config.toml
norm = "rmsnorm"
rope_fraction = 1.0
parallel_block = false
Each number is 500 + 50 x the weight over its row's rms, rounded and kept within 0 to 999. Layers, rows and columns count from 0. Numbers have three digits each. The size before them is the row's rms in percent of the matrix's.

# o: layer 11 attention output (transposed), 256x256, rms 0.0869, rows 100-119, columns 192-255
# v: layer 11 attention value, 256x256, rms 0.0887, rows 101-120, columns 192-255
o100 123:522503514531482502532449517528527555453475518417466610503445514521470502375509465503502524606466544507476574546511541454464540489513607495448439545548546513430575553555524542403507470444418441
v101 119:528504521542496450505467552457477395447441526540555459468559537522480468515514556494480528539488499476416530576635494512484480497471521477510503493543497509472494541514500496505483492547626450
o101 112:583565468613474457446581461492465524507527467492544462500491445480577448492454532498451497484542498477556439488404512422425440481458523514546487484530491478572595459499485460517519396443382490
v102 111:491494391552485440501433553537519475550508501541529475563417562483434491510541495444455492563462554511420497488602426499490526416506481530474495433581456554382504557524527473450419514627514507
o102 097:516534602524512490439438388426482475451466519526497564434462514503382456486548471505552483471514535431521605511494509500475462488451529526535526504591538508552527452456482539522547320509545524
v103 110:438551466490461581567512518478572490537513565523470521383520569495503600497455470516435581529519546445435541498529496557597685557566490491497498506530552410451518535492463589419499549465478501
o103 114:476449589502476385613489538468470552537418503521492547546539480551484402533572528446566450377508563523501562536577513463431420561539524498396530465591472533561556430477527518525435473507477581
v104 117:565368473536498495485471584550437463448498530544555460534501454552494535495448550526457484526493503498460472434454465505588447422473555494355478531562542473307532443537499560558462536528509472
o104 120:553525478551500501529513467464572516490511553521434527438545509489513579504526553497466547450494540536471469580511505533531467501479432504553521523519447497541538632507493511549417461528584492
v105 113:431474448564497589548529507593527457540479558551560492456455485542423490439501460503494528489415519485494448553620378568442511515534526498556502474525470500546453593495420527562466534440567492
o105 120:515481503469499489478479494501528550514400539527457510484544611439565569469509514465505468521550483521531457368486576483482513504410478478484540489440591479515499440525586488485432443525461596
v106 107:485443498520494594543499429550419505513495446491581546399554427553532411484492490527451473425540397562519603532422514530556438481593499447568418449510528448522429452511400498504476443422475466
o106 109:435494494494526480479485436442533520491484500532463454453513437396419525544471503507521505413514536522470471522473580511475467501422445489502449498510489516492486530465515533444431454537553598
v107 123:441535452520484491492486486563499506468485450605489476407526519491490504440494469367411530379534462503508578460487403482559498507502482477433441536475486492532481542432481496570508555469472467
o107 109:525525477522508509458522452398470540557550389504448513484552475523516550514504509571467516524471589404427469536550507468473489475504401496524479495500549464523489426411507595480488393483603519
v108 104:434412468447532475538482426546486553458501512478468507548460541461448440522459491577516564586486500427560552516500441526491481483527570466536486565611530466477518391457494455409502550523434536
o108 087:442494532321519483539481513608535473508524556449524561481476500561550441539501465501479460535502458536499539488485497477544489418521526537498543507306518488531553533544575524509480666516558497
v109 117:529474434540520431502557429494544538450517541504518542730503518462473501487523452505584486496477467468526574484452472469434567529476500565441516553448505479586546504535581566524533507547539522
o109 102:538469458467524495500404478612532525508452505448515492498463586540534487429478524494454489565566447500556402506494481514561431502511405579550592518463532468504494478531484433546474631494460475
v110 113:484452545452502527517537571498506463523493507502486497600542477439511417421449485449474484550443538409500477498522485471529505521473542553444485475503490484467498513584543597611529547409517435
o110 114:498442454434442464510487510510489504522554468520539482586498501538538543449370506549521534406532418545477385543505483540454499524633415622479523507535553541487552525505599457498404595495581504
v111 105:468462494411522591518520577504444553501519478493517576489520505451537489526521478572542457598474407478505514545489447535513452511543516597435516516568555480506537456574610490660470438500472491
o111 087:462440505379455507552477493536506466477540519402556506482450556486566521471435482522488481498491402574489482467514472507491496564578495511484560522417454483501552551543556473463475704503530493
v112 111:499445476515531533530483432572473431591453540474440588614426569492502561509546498515566480564510447474461509485499433532540443510568375495566460546487501448580548507444545517596492514526506433
o112 109:466418575432469530479514575482518554451479400456522535510459565511576486501434451514425480523417492419454568608475537455472528555566550475480598473407536505453498472589505538455451525492502499
v113 107:424472435572512398591474485486469499655432418503592468541561522537529428484531481516538540506429575515403465473451415436471443471526445499570430445518591562491486573512442501445484473483435543
o113 115:409459524545496472461458513436546553419486549422506564439459578478431493530462509529541497528566502314570555543525547531482483466461539606526469505558503458561445493403405513562480438551465569
v114 100:584497483549523525432506494575642514507459484521493477591458489576470487509452527550586484459514499541477488429478487452459421474478383500482517467481437455545472502497520457482517511489548474
o114 086:543532479688494501450493544390444496479497523520467471476548470475419549450575480471487546524488552464494530532486494497511485516430529497535414511633579514524456500521446497507535269517469475
v115 113:453583444528452537425458559568542474460577453514529541454521457536410487482512409524446366586504511549464511559490483533512513528523475460537368466467498502526519552499564441523534480509451500
o115 106:630472551555521472562502467491498524551455514505468534468484490380469587545510548422536537467483494531513438549528508466501531495446568485476541537539497527540433472537490543431556366583480388
v116 108:497517633542501435484598344494552469582482426506440600448555633446547511503478520467480565421516473477538573463528537465435527563415511486537563523553523548532515435511368448407508484454519497
o116 095:494445489319501503422462569550489549495522479484516455506527479526479390554492423482479401573504476482539467451481508496514481513556488561477480524387450434549482484390539468520507676470595525
v117 119:511511517505484577524496436573446477579541373496464441481529531443549398481498630435495476450483423506541513453539572485504518496444470418566481534557488513616489581428447565466471485434509480
o117 107:522541582555502477423464513422509521545450581453484512546431532511481496598458430495496558449507545504493450520515532426502484519513555544570480503571551550492488368448437487510471357577522553
v118 116:478498452431506573510522478482566453509384448459490574499479636477627460476496473474523507551419450542498502495530535447412436532469407519517559542512450537572506539588479550590537528476576517
o118 119:507451486496508553449462612529463609548599526485497412509495545571446559522537540489579513482496466496529523481493424528472496530482531527507504570420501551416580458454590450421503521538531475
v119 117:512523500544541503496427420552492589415491511505564464495494478513438470506551474538565496532553488488622507552550428446505483559491589476479554490547427495516447561486536513408510494566587499
o119 119:517523420406493530467490501558496450500531589422445561524571488517625474456458533514439488646479458535501502331472465492551417424458422517479532582378546520562456432504541439546597511479419512
v120 111:366441635418501587442524469495472403512533483474571450410533533434570619512464570575537522532462433513488507622477527488498526451377516524531421522511569536483419495569389454500498558535556510